config.yaml
num_hidden_layers: 9
hidden_size: 160
num_attention_heads: 2
num_key_value_heads: 2
head_dim: 64
intermediate_size: 640
vocab_size: 1137
hidden_act: "bilinear"
norm: "rmsnorm"
norm_place: "pre"
norm_eps: 1e-06
positions: "rope"
rope_theta: 1020.0
rope_fraction: 0.5
qk_norm: false
attn_scale: 0.175
bias: "none"
tie_word_embeddings: false
parallel_block: false
extras: ["paired heads", "shifted keys", "gated attention", "attention sinks", "short convolutions", "an embedding shortcut", "capped logits"]
init: "normal"
init_std_qkv: 0.0605
init_std_o: 0.0
init_std_up: 0.0605
init_std_down: 0.0
optimizer: "muon"
learning_rate: 0.00623
lr_mult_down: 1.5
beta1: 0.95
lr_head: 0.00668
max_grad_norm: 1.0
warmup_steps: 200
schedule: "wsd"
decay_fraction: 1.0
decay_shape: "linear"
final_lr_fraction: 0.0
batch_tokens: 16384
max_seq_len: 512
doc_mask: true
train_tokens: 164700000
max_steps: 10053
dataset: "wikipedia_en"
Each number is 200 + 30 x the weight over its row's rms, rounded and kept within 0 to 999. Layers, rows and columns count from 0. The size before them is the row's rms in percent of the matrix's.

# layer 2 attention key, 128x160, rms 0.0948, rows 21-42, columns 0-159
085,265,124,208,212,221,178,161,171,231,225,174,181,226,177,207,185,184,201,205,238,222,181,120,176,174,181,176,238,216,254,207,179,227,243,201,196,247,227,187,153,183,212,198,249,196,148,214,201,177,171,212,131,133,190,255,213,128,204,195,181,220,169,194,182,179,173,191,230,178,147,206,189,193,182,201,203,198,144,120,234,187,198,201,271,212,189,226,208,223,204,200,175,185,200,231,224,201,162,198,252,206,174,247,212,177,192,192,133,199,146,200,200,217,189,256,198,202,213,199,165,166,182,229,152,192,217,156,240,214,210,228,202,198,208,190,249,202,194,237,218,200,202,252,215,237,245,197,188,197,225,237,165,202,183,247,227,224,223,168,221
100,154,224,157,193,160,166,235,179,197,247,188,247,210,207,169,232,200,224,162,138,225,169,185,189,204,187,180,200,233,264,184,179,211,227,198,177,178,238,203,251,175,214,226,172,147,253,199,203,218,203,209,164,201,201,235,170,148,169,192,174,168,169,209,193,133,218,180,181,188,193,238,247,210,221,177,156,188,224,183,191,242,215,190,209,159,244,181,202,232,177,245,233,168,137,187,227,200,214,224,169,176,151,255,221,172,203,223,200,192,151,197,238,164,150,221,194,186,203,242,217,233,227,133,141,193,173,218,167,183,208,133,211,203,188,213,211,177,188,208,214,218,187,263,187,241,247,183,245,199,186,187,192,162,228,179,247,186,217,246,152
089,225,189,188,168,224,275,210,163,155,186,242,182,247,247,209,176,184,192,202,216,254,230,189,201,181,214,226,181,214,226,243,213,145,225,187,165,163,215,228,220,248,217,256,129,204,190,211,208,199,168,262,196,172,229,210,204,199,162,256,139,198,194,216,262,185,241,212,203,206,181,219,207,202,198,198,189,202,221,177,163,195,174,214,214,167,206,188,141,175,195,195,224,233,159,193,157,203,143,234,170,126,159,190,205,251,181,208,164,243,171,169,199,235,205,172,143,177,218,222,237,184,178,190,229,182,197,217,225,247,234,249,221,180,204,173,208,213,165,214,174,226,186,197,189,171,241,198,228,197,187,217,179,173,254,239,147,255,257,183,183
097,220,223,194,196,129,222,261,158,158,219,222,222,241,206,225,193,177,172,218,263,232,198,135,212,198,217,203,205,191,214,215,175,160,217,199,176,240,250,207,223,226,166,239,191,192,175,128,205,146,221,222,162,217,259,172,139,164,229,219,230,181,178,176,201,218,242,203,242,185,245,218,228,235,198,204,205,178,194,157,246,150,226,173,197,139,169,166,179,230,169,177,224,136,145,210,187,235,209,220,156,207,212,191,198,174,202,233,234,179,182,209,187,184,186,230,188,183,239,172,219,224,247,140,193,143,208,222,205,210,205,204,200,168,198,221,220,254,158,172,176,166,204,185,173,217,199,190,219,235,203,202,214,255,268,202,232,157,196,198,213
105,152,235,198,194,173,219,176,236,240,232,195,237,186,220,260,203,235,169,173,250,215,206,198,184,211,199,198,219,261,215,176,176,193,215,170,253,200,225,241,147,215,186,195,217,240,204,171,190,158,221,198,191,229,179,218,221,185,185,164,200,263,142,198,209,162,168,113,174,250,197,209,189,157,215,214,210,188,180,171,175,181,193,187,229,182,181,261,157,217,176,194,168,235,171,213,189,233,219,163,184,172,172,221,197,196,201,189,200,198,157,246,248,188,183,176,198,253,131,284,184,230,260,177,198,202,193,196,219,184,196,191,261,237,208,213,156,158,192,273,213,235,183,260,190,195,176,153,232,185,183,214,216,157,229,200,208,198,203,167,203
094,176,202,149,234,173,197,184,222,219,217,169,191,155,187,198,187,230,167,210,245,206,187,158,239,193,154,170,200,209,157,227,242,201,188,177,235,163,202,213,215,169,182,214,225,207,177,210,132,154,228,165,156,243,244,159,176,202,235,176,192,172,232,237,185,166,241,173,192,201,150,166,170,173,163,212,262,178,231,206,164,231,194,180,173,190,237,197,232,222,219,229,198,170,142,195,192,227,201,226,175,201,205,200,246,138,159,236,156,168,177,190,222,224,214,211,248,206,210,163,176,203,245,165,166,185,203,199,198,211,214,219,191,205,142,223,167,183,210,188,171,263,279,203,200,183,159,196,152,271,165,208,228,253,191,229,257,194,175,232,177
107,234,172,220,212,147,205,228,254,163,195,183,247,233,230,149,238,133,216,181,222,237,243,185,234,176,217,195,196,201,209,225,189,217,212,228,211,209,166,178,210,211,227,179,136,191,248,200,151,223,200,222,224,188,202,179,125,149,252,233,206,170,215,245,229,247,233,226,207,168,189,142,226,162,226,195,192,201,232,189,222,176,198,168,169,155,236,174,217,213,259,172,174,210,254,236,205,205,203,211,121,234,172,235,182,158,161,178,185,177,183,159,179,216,208,236,250,185,185,228,186,214,217,195,163,183,212,219,215,210,196,231,219,255,229,189,199,188,211,176,181,201,176,214,254,229,207,195,249,182,247,166,223,240,237,195,206,249,228,164,236
111,218,186,199,192,172,187,204,207,129,208,198,172,251,175,228,227,213,244,163,214,246,129,198,148,131,199,197,188,196,249,183,169,205,145,205,163,204,202,151,210,207,185,173,189,179,254,196,235,225,264,209,226,214,211,212,198,218,237,195,187,176,216,204,212,237,225,170,179,200,149,193,229,140,199,194,158,213,136,286,204,214,178,209,211,187,146,207,187,192,216,223,123,218,174,183,235,203,186,195,226,191,254,197,221,233,241,213,200,217,203,244,213,172,178,228,154,175,206,159,155,179,173,170,191,150,198,162,221,226,202,140,183,204,247,216,250,155,203,223,238,131,225,213,204,177,197,226,187,218,189,220,203,164,178,173,214,201,170,185,169
101,172,172,271,168,166,270,244,207,198,213,201,165,145,221,223,184,181,168,217,187,162,221,211,193,190,215,221,193,172,207,218,221,205,242,178,235,207,187,248,163,184,208,145,162,251,207,195,190,236,195,205,175,137,156,204,214,189,147,269,199,193,235,195,187,190,214,197,199,179,254,234,172,213,196,252,263,211,233,208,202,199,188,168,200,211,168,225,213,172,208,183,203,233,223,184,167,180,253,202,256,178,194,154,159,226,221,214,167,188,191,174,169,211,228,188,205,202,183,201,194,255,230,199,92,199,165,240,249,157,253,197,183,163,152,206,189,221,196,194,150,237,201,218,225,180,215,196,235,234,250,205,224,228,193,232,193,223,166,151,197
123,134,185,162,206,193,260,173,223,216,167,282,202,193,146,215,189,221,201,233,241,164,223,184,210,173,212,209,178,200,224,194,187,163,223,223,176,270,174,206,180,206,132,193,220,190,246,220,178,215,192,200,201,149,198,179,223,232,198,272,203,208,191,195,168,243,177,202,195,215,175,244,246,163,229,152,173,207,131,217,207,200,188,180,204,188,171,244,204,201,213,178,186,267,215,215,173,211,249,219,227,206,192,194,197,180,183,226,195,177,213,221,181,176,194,173,214,178,180,242,153,144,216,170,230,165,223,198,219,157,187,235,167,183,185,187,184,206,184,174,220,191,160,156,229,193,184,160,259,276,224,153,241,191,229,223,174,234,208,287,215
110,177,211,159,199,221,181,165,159,199,202,177,186,170,127,174,200,187,195,219,189,136,178,214,225,222,216,170,265,220,193,203,202,198,253,188,248,180,176,181,216,182,215,178,194,235,205,247,175,239,186,159,160,220,177,212,160,219,204,175,232,208,158,224,163,223,193,220,183,162,186,166,184,243,204,168,158,177,227,205,234,200,185,214,193,175,225,169,185,159,148,178,243,214,192,196,200,238,135,244,209,229,250,215,242,213,226,161,286,167,200,242,199,240,203,204,221,161,183,249,237,177,254,164,261,221,187,213,184,263,207,189,215,185,230,224,218,223,168,152,218,144,183,214,250,186,251,224,200,213,173,172,192,191,183,212,198,171,140,164,202
115,157,208,189,176,181,201,232,218,204,249,280,185,199,166,207,225,155,187,205,210,196,140,205,210,178,222,140,203,162,217,215,198,231,133,190,209,207,152,221,204,162,236,200,222,228,179,229,270,181,169,164,160,190,263,186,214,189,196,204,224,199,202,209,222,226,163,242,185,181,208,243,192,189,225,244,208,190,252,194,192,237,214,146,170,190,173,232,165,191,225,185,177,239,210,180,240,216,244,237,144,237,159,171,224,123,171,173,154,179,230,174,153,235,223,179,245,162,202,267,207,189,228,175,203,208,192,213,210,228,243,245,223,174,206,221,208,173,204,202,129,224,193,197,197,177,215,226,191,255,221,201,207,184,217,188,151,260,216,193,201
122,233,192,225,232,168,203,176,212,204,208,208,228,164,133,233,220,237,159,181,212,199,211,241,198,177,226,161,214,241,236,181,200,161,245,283,167,222,177,177,170,176,228,193,272,169,226,194,167,254,179,212,178,206,195,215,193,234,161,213,143,151,162,185,223,234,258,152,216,202,218,219,198,190,174,187,175,205,153,213,168,175,189,191,255,168,195,178,211,195,201,211,223,205,230,222,254,227,230,174,202,177,245,156,197,198,121,144,219,223,179,195,230,180,161,221,193,225,166,223,190,253,221,178,191,198,270,203,254,209,203,191,198,209,171,216,185,219,220,199,165,254,162,163,203,265,214,201,220,217,212,198,210,255,186,199,216,230,184,136,202
115,240,210,246,221,181,179,243,237,165,178,184,220,203,237,185,232,234,238,188,217,161,200,195,208,173,257,227,200,189,198,218,191,222,161,166,265,194,230,158,258,245,205,183,253,185,189,192,183,213,167,206,161,215,245,217,201,171,198,203,175,139,201,196,151,190,213,176,161,156,175,223,215,191,227,259,242,237,174,258,145,195,156,167,168,199,229,207,204,197,161,228,191,170,156,225,243,187,212,185,198,165,246,187,163,177,239,196,203,149,170,187,175,219,217,221,215,223,194,173,208,163,213,202,172,220,208,217,200,213,248,142,245,215,207,198,216,179,245,197,149,208,189,228,212,138,227,207,178,255,236,247,266,130,165,185,182,194,217,180,193
105,172,224,206,190,229,188,204,227,250,273,231,210,193,156,182,273,175,190,191,201,157,202,208,199,183,200,148,237,244,220,230,208,187,208,209,195,189,237,205,156,123,236,215,189,239,236,148,166,222,197,203,157,177,184,223,250,268,222,169,168,182,194,224,190,181,228,204,190,177,227,228,220,225,182,202,192,233,178,165,192,182,189,181,207,195,186,208,181,180,257,204,220,178,188,180,157,206,220,172,234,240,142,203,158,263,171,163,216,131,174,207,194,166,202,193,153,248,197,150,202,238,234,201,196,193,185,206,211,222,217,239,215,223,170,231,180,164,134,184,221,219,153,239,222,198,205,186,194,257,224,196,200,233,114,152,167,202,185,169,206
113,252,210,173,184,201,201,194,213,176,172,207,192,187,145,217,209,224,161,164,177,197,207,196,205,205,236,286,172,240,240,231,156,200,164,204,207,184,190,178,193,224,237,179,168,164,172,227,256,205,141,173,190,230,158,202,188,208,203,220,175,186,186,173,160,213,144,170,144,161,188,155,221,227,212,150,147,207,174,159,215,161,203,152,218,160,190,219,150,171,213,180,188,175,169,190,151,222,183,194,197,170,182,214,166,207,204,217,157,141,219,189,169,193,181,251,210,230,170,261,146,172,226,246,172,215,223,228,200,177,172,222,187,241,255,221,159,176,196,185,189,136,170,206,199,195,196,142,165,166,210,179,220,191,212,159,221,222,159,135,201
117,154,308,224,242,212,219,193,182,225,223,210,193,181,173,196,255,194,175,196,234,214,212,231,185,133,227,144,231,220,164,198,243,212,213,219,199,236,177,207,146,226,180,187,150,234,195,179,199,220,232,198,220,184,252,230,164,181,215,208,227,200,133,202,219,173,168,227,180,178,233,235,169,215,169,175,197,154,220,180,210,282,197,223,196,196,220,162,231,189,225,192,236,197,228,179,181,230,212,178,229,234,218,162,171,183,183,166,179,211,156,144,173,236,179,163,214,232,164,110,213,165,180,184,224,198,215,169,186,198,196,193,197,224,183,207,147,246,149,148,248,193,170,158,237,186,209,204,195,192,202,176,228,210,198,171,175,212,206,151,174
108,210,186,202,209,204,162,174,192,188,222,203,191,165,203,175,232,219,147,206,226,195,215,176,223,251,180,174,182,179,209,240,203,185,146,140,184,189,230,194,243,186,200,166,160,214,196,224,152,211,211,190,187,177,166,196,208,211,202,257,154,178,135,158,187,235,228,156,198,232,215,199,243,201,136,194,243,128,183,158,141,159,217,183,223,168,187,236,179,240,209,157,218,203,222,255,230,255,223,255,167,237,270,202,144,141,221,229,209,213,186,165,185,241,239,152,196,164,259,195,197,237,239,208,214,224,210,249,178,197,224,209,170,230,227,232,197,249,177,198,177,154,235,211,194,186,214,214,229,238,207,213,183,218,210,229,205,204,236,194,218
114,221,197,202,221,181,183,152,226,160,243,182,204,194,197,200,220,161,213,167,192,206,177,148,214,152,192,198,203,205,199,178,208,254,184,190,161,162,239,221,233,269,210,183,225,217,182,225,199,200,215,139,164,211,183,162,202,189,209,236,185,209,218,236,171,233,231,160,210,201,226,202,188,218,153,168,187,256,220,212,155,201,158,177,253,160,207,234,227,225,202,229,196,198,227,150,174,190,201,126,204,238,219,193,166,184,229,170,178,161,245,196,144,151,172,205,167,196,245,193,227,212,197,215,231,196,158,209,251,197,153,270,225,165,170,218,183,248,167,256,181,229,168,190,231,144,191,234,250,223,219,215,227,261,216,183,255,158,202,202,241
106,199,231,242,171,169,232,233,243,197,227,200,221,210,196,152,217,235,216,160,228,198,226,197,208,143,157,194,219,160,195,155,181,195,243,210,167,219,239,148,197,217,226,133,245,160,206,165,203,193,194,221,193,139,196,204,178,241,257,196,197,154,206,243,192,207,245,227,149,238,171,186,210,204,205,201,177,210,171,195,216,186,173,177,212,198,187,250,176,154,203,148,179,162,198,146,188,219,207,223,243,163,189,254,175,222,248,199,188,205,221,207,142,162,220,195,173,166,157,181,206,188,226,189,239,267,156,225,184,216,186,160,212,118,149,167,216,175,178,225,223,255,204,249,189,212,255,231,226,224,196,177,180,168,228,192,172,192,204,182,232
099,187,185,224,192,249,176,186,203,197,138,233,192,227,179,218,151,235,204,232,203,174,212,219,259,184,266,186,150,228,179,201,205,181,202,180,177,184,171,177,174,138,162,227,263,163,182,200,245,181,144,164,221,162,147,225,198,192,185,210,218,183,218,204,190,230,180,191,199,168,270,176,214,234,218,215,207,154,257,196,234,220,208,183,224,221,214,201,200,268,179,240,195,258,236,197,172,180,196,225,202,185,198,140,174,179,205,199,224,160,275,169,181,214,197,166,174,231,256,196,151,223,188,215,204,207,200,179,200,167,250,202,240,216,210,227,203,183,176,131,254,219,137,224,181,152,217,198,204,183,209,203,215,224,156,188,161,186,186,236,244
114,181,214,229,195,210,205,205,232,216,156,273,246,137,218,198,246,226,202,197,188,176,153,204,208,230,200,198,174,177,255,175,267,171,230,168,193,202,160,169,190,160,168,197,224,176,156,158,216,226,217,187,176,185,188,222,152,211,145,220,234,182,252,198,179,208,195,209,189,232,223,206,146,235,233,158,215,185,175,201,273,210,244,208,205,232,164,189,139,138,231,193,176,208,250,236,181,207,255,196,223,239,177,168,188,199,225,193,212,212,156,193,212,228,186,215,161,268,198,237,196,149,246,244,190,222,211,215,209,226,208,215,215,192,227,210,182,184,229,195,236,119,210,181,197,209,185,137,183,189,195,144,213,232,183,211,177,190,253,172,214
# layer 2 attention query, 128x160, rms 0.103, rows 22-43, columns 0-159
073,172,194,161,208,120,162,204,209,243,223,82,231,126,211,172,198,224,207,209,195,217,228,184,187,212,231,181,202,183,196,127,219,200,233,219,219,191,185,207,172,168,200,215,196,231,194,187,202,218,188,172,205,238,183,182,226,219,205,200,163,210,218,223,188,207,212,203,162,201,211,216,182,192,179,205,228,223,204,209,201,215,226,193,182,142,185,182,219,185,225,195,181,184,192,252,204,199,223,174,219,112,210,142,215,217,148,229,164,288,205,175,185,222,200,209,222,223,247,227,206,192,208,146,198,157,209,238,204,212,182,225,139,202,196,224,246,213,128,232,225,219,191,218,176,179,188,161,171,141,181,183,241,198,223,144,218,142,146,226,178
075,191,251,186,182,187,147,197,166,196,172,164,157,160,203,175,224,250,199,265,146,211,233,209,236,193,164,177,150,245,115,206,226,236,203,209,239,197,213,231,220,210,200,240,200,201,186,215,211,215,175,185,243,192,173,227,204,208,205,149,211,210,266,203,177,202,133,220,183,227,194,201,229,187,196,180,207,225,184,165,182,187,222,256,208,181,197,188,240,241,183,231,146,208,187,217,219,195,207,179,212,222,227,173,239,218,179,148,219,190,190,242,154,126,198,207,223,240,142,174,162,170,126,182,257,158,232,205,240,236,227,162,226,197,151,187,202,164,203,210,155,205,184,167,193,208,202,226,202,177,226,176,217,197,200,130,166,189,159,180,187
071,145,202,262,183,172,145,288,206,188,187,214,176,192,211,155,205,184,212,236,189,222,188,194,175,189,219,211,196,177,235,251,202,189,229,259,216,214,205,189,217,190,219,184,213,187,204,201,222,189,214,228,219,173,245,251,175,227,264,202,158,236,172,141,197,167,241,201,238,190,168,180,229,288,176,208,193,186,164,182,219,255,200,189,230,175,172,253,163,206,217,192,201,189,169,209,236,208,224,166,201,241,162,168,209,230,176,208,182,227,135,196,192,178,222,162,191,196,181,218,193,188,140,235,198,176,189,224,182,253,198,240,204,174,218,224,209,175,159,145,191,187,216,176,218,204,230,202,271,218,204,219,257,251,219,189,202,264,250,225,159
080,181,209,194,246,195,206,155,213,247,231,214,183,153,163,185,200,170,166,188,203,227,232,229,204,235,180,149,249,193,147,221,179,179,175,201,179,219,169,193,189,236,174,225,231,249,230,186,141,205,178,206,148,221,167,116,174,200,196,239,199,170,161,200,190,175,194,196,226,128,168,169,194,133,225,214,275,202,153,190,181,193,193,192,182,238,179,164,232,193,176,178,196,217,181,170,150,238,173,186,187,178,216,201,154,217,158,221,223,164,220,199,167,241,171,179,136,256,232,207,230,196,230,204,160,171,172,171,245,188,205,204,233,238,225,201,186,226,231,185,158,190,205,202,203,178,247,222,163,197,222,223,125,198,188,154,223,159,214,210,235
086,214,146,250,190,239,228,107,208,162,210,201,276,173,231,202,191,218,175,241,173,198,217,164,205,191,169,218,185,207,221,149,227,179,177,192,188,200,176,226,167,183,269,172,201,173,181,166,224,220,201,203,210,206,158,198,196,204,179,213,238,230,229,249,172,248,169,137,235,199,201,195,211,173,219,217,228,186,198,243,176,152,188,169,185,198,240,294,251,216,220,224,106,194,194,209,220,181,178,216,163,183,230,195,238,186,209,258,220,256,211,170,218,212,163,186,197,176,170,220,163,181,211,187,200,271,216,184,192,234,187,203,140,202,207,198,188,174,136,199,199,214,230,203,192,198,171,207,212,188,233,242,234,193,214,194,216,223,209,201,145
087,156,165,248,185,150,186,266,229,224,214,208,178,232,181,257,183,178,164,218,208,223,171,197,192,275,236,137,134,177,242,265,164,213,165,172,197,214,213,195,202,202,179,139,214,211,201,155,227,178,199,223,178,159,204,214,139,231,230,205,227,248,179,229,200,255,204,194,236,175,252,214,182,187,208,169,206,198,217,214,216,171,186,200,185,123,198,158,216,202,210,182,191,210,235,153,214,181,187,202,159,210,183,192,251,200,269,188,242,183,224,196,214,169,169,191,199,191,171,232,215,227,200,185,235,199,173,164,202,145,212,158,139,204,234,208,222,213,190,228,225,208,169,207,185,186,207,177,208,208,162,217,190,207,114,179,193,170,254,216,233
081,156,207,169,233,231,173,187,184,211,169,199,262,197,211,202,207,177,151,166,202,163,182,198,155,222,206,179,187,181,199,154,188,151,187,179,178,200,203,222,195,160,140,200,274,213,214,187,183,240,218,141,196,168,179,147,219,170,192,235,231,179,203,211,159,162,248,149,189,167,266,180,206,191,183,266,188,252,240,186,189,205,166,197,157,202,209,196,175,180,228,220,245,189,261,191,200,240,188,234,172,201,172,287,199,234,231,187,189,185,245,191,167,226,182,222,197,142,228,144,167,197,188,166,162,235,158,138,233,196,198,201,195,202,228,188,157,182,151,189,232,219,188,164,236,187,176,187,173,180,177,202,187,173,143,198,213,178,237,188,202
082,249,235,178,185,194,219,176,142,286,192,185,167,161,221,230,227,233,258,177,230,122,170,207,188,208,222,202,194,148,236,183,225,233,145,174,185,193,238,242,171,189,197,175,182,203,212,212,185,229,192,185,207,195,207,130,189,225,179,210,208,208,218,220,189,243,195,199,179,159,236,238,204,154,186,209,175,208,220,242,180,225,176,185,146,228,231,275,234,226,209,294,189,192,212,213,224,206,246,225,200,216,212,244,184,165,212,240,190,212,217,194,151,196,243,235,170,193,196,187,121,211,255,184,191,211,201,173,169,237,223,192,185,224,200,206,219,196,243,189,177,240,221,212,215,155,195,154,187,171,244,162,186,207,180,184,149,158,189,204,180
091,207,184,210,165,214,204,219,193,232,229,160,180,125,213,228,180,160,234,217,169,145,167,222,228,238,194,223,186,170,209,172,247,203,239,132,201,174,181,193,210,214,180,261,183,176,204,210,158,149,179,193,178,179,215,147,152,234,213,206,226,180,179,220,175,208,225,242,245,193,198,158,184,234,205,255,164,263,206,206,158,246,234,236,221,165,201,121,196,198,207,197,194,176,212,206,202,194,163,198,253,215,169,197,200,252,201,214,201,169,172,214,192,154,208,204,193,188,122,175,232,251,220,196,178,166,186,171,221,199,199,187,211,214,157,153,151,130,196,197,189,218,190,205,138,192,165,143,224,230,205,168,214,214,220,205,194,189,141,155,197
124,208,213,167,230,181,207,272,192,141,205,157,163,246,273,281,137,214,240,157,200,203,238,215,227,253,173,238,254,220,195,160,184,158,176,237,189,191,183,175,253,230,188,189,178,228,208,192,200,171,220,197,201,178,180,204,232,231,223,191,215,231,161,197,175,224,95,178,197,219,165,162,218,203,220,204,205,200,204,213,204,222,239,193,140,211,195,174,252,196,197,191,160,175,205,230,169,241,173,173,218,200,208,183,199,198,205,193,226,238,210,193,227,220,187,286,214,208,208,250,230,169,212,189,193,209,185,223,168,205,206,196,182,152,231,260,194,181,244,179,210,217,150,177,232,199,174,194,174,219,206,192,204,212,193,201,249,118,197,216,203
095,236,145,220,161,198,185,236,180,186,148,173,190,218,174,190,207,228,171,197,179,245,183,242,195,262,173,237,234,212,197,199,189,138,221,226,175,153,218,150,193,227,204,196,143,262,168,178,133,194,229,226,222,228,238,211,220,200,189,177,202,168,250,177,176,210,211,206,168,202,245,187,195,183,179,192,268,244,146,241,196,203,165,226,205,200,218,139,246,206,197,174,185,207,215,211,221,195,204,218,196,137,161,200,202,232,208,174,231,213,223,205,228,170,214,148,241,216,251,133,178,204,222,237,244,263,242,220,224,160,229,183,202,182,205,160,229,199,146,189,190,169,203,235,175,184,180,192,216,205,201,216,137,177,214,210,148,250,184,218,182
098,178,192,137,256,250,177,199,243,192,179,245,235,200,250,160,178,211,224,211,168,189,233,177,248,229,172,179,158,222,237,182,204,209,145,178,234,184,143,194,198,163,181,199,176,186,175,156,232,219,177,206,195,239,202,222,227,166,182,176,198,180,197,190,251,229,158,164,206,199,157,175,179,145,232,168,228,246,179,212,200,147,192,179,169,173,201,195,166,245,237,219,182,141,213,164,205,134,172,162,235,232,209,210,178,177,276,184,220,250,184,201,222,202,193,248,206,202,195,204,196,158,192,154,160,250,188,180,177,193,205,229,143,170,242,238,188,143,241,201,214,199,161,165,165,184,180,213,231,221,189,202,239,229,217,211,235,164,197,180,217
106,149,178,231,166,217,199,187,168,201,132,243,192,197,192,225,229,137,136,184,169,168,172,241,172,192,215,240,192,186,192,270,196,187,187,146,202,180,217,217,165,172,195,180,234,200,200,243,201,185,242,235,221,159,215,211,205,174,160,223,180,159,208,202,149,226,178,237,205,227,277,220,187,159,182,218,225,161,191,223,178,223,188,220,213,135,176,179,146,189,214,227,177,182,220,174,174,224,240,215,145,221,224,293,146,226,173,231,195,155,191,233,215,127,224,208,203,224,219,222,193,198,199,210,241,188,209,181,220,177,188,227,205,250,191,217,193,154,220,188,234,240,200,221,238,153,195,182,195,214,192,169,210,227,164,187,218,213,229,215,258
108,170,223,169,248,178,180,254,145,209,188,158,175,211,227,217,190,176,206,175,215,186,209,218,218,218,251,195,225,202,194,161,184,194,165,217,213,146,185,201,230,158,215,219,234,220,221,210,169,197,175,126,226,215,234,173,145,230,238,208,183,172,154,248,183,242,204,186,173,259,181,218,249,191,199,239,172,167,224,243,196,157,146,143,225,235,238,217,205,217,184,175,209,196,195,160,175,168,218,191,176,264,207,264,236,214,185,192,229,241,185,182,225,236,186,220,175,210,271,208,157,182,216,224,159,195,200,277,164,211,215,185,196,208,210,221,235,192,201,216,161,199,185,209,202,193,232,191,179,174,232,136,249,163,207,225,162,234,165,244,242
108,223,292,181,183,199,230,194,213,168,295,253,211,197,170,193,175,213,187,190,183,209,145,219,221,213,232,160,217,201,220,186,225,185,223,186,222,174,203,244,160,169,213,158,179,197,232,181,232,216,228,174,248,246,171,128,196,146,206,192,210,131,224,196,178,196,200,188,209,155,215,199,193,196,215,163,212,170,209,203,184,198,212,177,172,223,223,258,181,190,191,184,192,225,190,225,130,154,187,163,201,194,230,202,176,189,174,194,206,183,249,196,239,230,153,211,218,178,130,183,183,236,233,204,210,271,197,198,204,153,192,196,155,179,275,167,186,201,193,212,193,228,201,218,208,191,229,198,116,172,227,209,188,164,211,211,184,254,147,233,198
107,187,161,186,207,224,177,211,166,179,179,189,208,136,146,219,197,184,130,149,202,190,217,205,167,184,236,210,180,163,221,245,208,219,216,205,156,185,217,193,209,201,169,171,262,228,209,238,235,182,171,182,185,183,203,205,199,225,237,226,219,178,229,202,178,211,239,208,206,202,154,193,204,180,180,247,213,235,166,227,206,195,197,187,154,229,176,216,144,248,160,224,194,262,230,203,203,232,223,232,286,170,212,239,245,271,203,181,195,167,185,198,248,244,239,188,159,205,171,197,196,136,225,211,140,206,182,244,199,184,221,186,216,207,160,227,190,183,186,208,234,248,250,184,249,200,154,219,205,161,223,145,236,213,159,168,193,255,196,177,236
116,179,201,199,216,186,213,223,210,184,215,147,227,254,165,189,214,237,208,239,223,200,231,200,205,185,155,177,167,235,241,199,198,205,174,213,230,280,216,193,172,188,245,198,166,202,220,222,237,185,173,141,190,208,171,199,225,207,211,135,223,256,204,170,184,159,194,231,226,233,170,232,219,206,220,235,161,252,170,195,199,152,214,206,182,197,179,264,271,204,200,183,177,165,114,241,191,239,179,221,219,187,202,208,231,210,246,163,168,221,185,167,171,215,177,175,196,198,124,234,195,206,258,214,170,134,142,186,240,205,166,207,190,205,201,229,189,158,226,227,172,182,230,157,245,164,188,166,198,201,186,140,226,213,202,214,212,216,216,238,228
108,262,237,206,201,217,254,158,274,160,149,188,180,208,220,215,217,191,164,194,243,237,182,206,208,249,184,229,268,185,255,171,219,235,213,228,217,201,180,188,208,211,245,194,208,161,204,170,186,222,201,167,193,171,271,188,212,136,211,189,222,154,169,171,211,217,201,233,216,184,223,194,211,187,207,219,285,168,180,241,196,236,181,204,196,229,166,195,208,200,173,230,182,182,189,197,198,190,155,170,210,194,209,222,216,158,229,156,221,152,203,179,226,235,187,199,205,185,240,188,170,229,244,191,213,222,172,199,205,231,198,241,191,135,188,233,243,207,169,218,219,260,149,149,274,216,214,212,245,255,216,164,231,206,165,207,229,170,189,158,176
101,179,211,185,230,158,191,198,258,218,175,222,168,148,209,163,262,155,192,214,203,228,246,151,220,200,206,226,214,171,189,169,219,211,184,204,203,273,204,179,225,243,212,183,188,239,191,154,205,207,259,232,208,203,185,234,209,224,199,174,261,181,239,218,182,226,187,205,163,185,206,180,234,206,178,185,154,184,229,154,233,247,154,192,208,182,192,233,232,183,196,151,189,196,199,198,211,148,261,194,205,215,237,219,206,246,198,197,256,218,194,218,206,188,198,243,190,213,232,233,192,247,125,281,216,193,248,218,189,173,234,181,149,155,170,183,219,210,158,228,170,180,175,183,222,239,187,184,183,213,221,145,229,165,233,276,184,219,227,179,228
095,220,170,166,213,200,201,178,192,204,161,230,205,189,196,198,159,193,214,163,161,210,199,161,199,166,199,151,191,167,199,189,233,191,209,187,124,255,217,199,176,210,167,151,215,225,203,205,210,202,200,187,217,211,237,175,197,198,224,145,187,243,184,228,227,182,181,163,174,164,175,223,238,227,213,231,202,189,239,231,172,193,180,189,190,192,180,213,219,224,279,144,231,210,205,207,259,228,223,206,309,224,169,144,182,191,232,188,150,237,132,163,185,251,179,222,211,210,210,203,203,150,159,269,168,191,193,120,183,190,188,159,175,208,176,171,179,172,223,215,205,220,221,202,208,169,209,182,243,192,238,235,177,205,234,192,191,220,160,191,280
115,193,152,139,216,197,211,188,209,167,206,153,191,191,210,263,174,265,207,216,204,231,217,183,204,191,210,223,248,275,171,189,211,204,186,203,237,230,186,189,189,169,277,170,164,220,197,117,256,208,200,198,228,240,202,214,250,169,232,138,230,242,187,176,227,167,214,233,254,245,181,231,257,228,169,226,173,218,166,138,204,214,205,152,207,197,213,222,224,231,188,220,171,209,193,189,222,234,219,173,181,206,207,155,211,239,230,200,131,231,210,231,193,214,186,207,196,124,200,202,191,200,190,219,235,249,194,220,213,198,221,171,249,198,200,224,193,155,185,214,166,213,160,218,198,179,207,183,138,194,160,247,193,211,197,175,257,216,201,217,196
090,206,223,201,180,168,272,215,178,213,208,212,238,218,151,215,153,173,205,172,200,216,177,217,187,263,187,204,171,232,247,214,184,230,188,163,195,213,168,199,241,214,237,224,195,169,263,216,194,184,246,197,213,162,192,171,206,172,174,262,168,209,175,217,193,244,198,156,218,208,169,180,170,190,225,192,189,144,246,212,250,252,246,173,143,238,191,238,213,167,167,222,232,199,182,181,189,173,214,150,161,218,182,160,202,260,183,243,198,223,215,241,164,179,193,197,201,183,209,151,186,222,213,222,208,219,182,174,226,234,115,157,138,247,214,211,235,243,160,206,217,191,234,151,251,193,188,189,212,159,233,236,183,178,159,228,175,191,213,181,215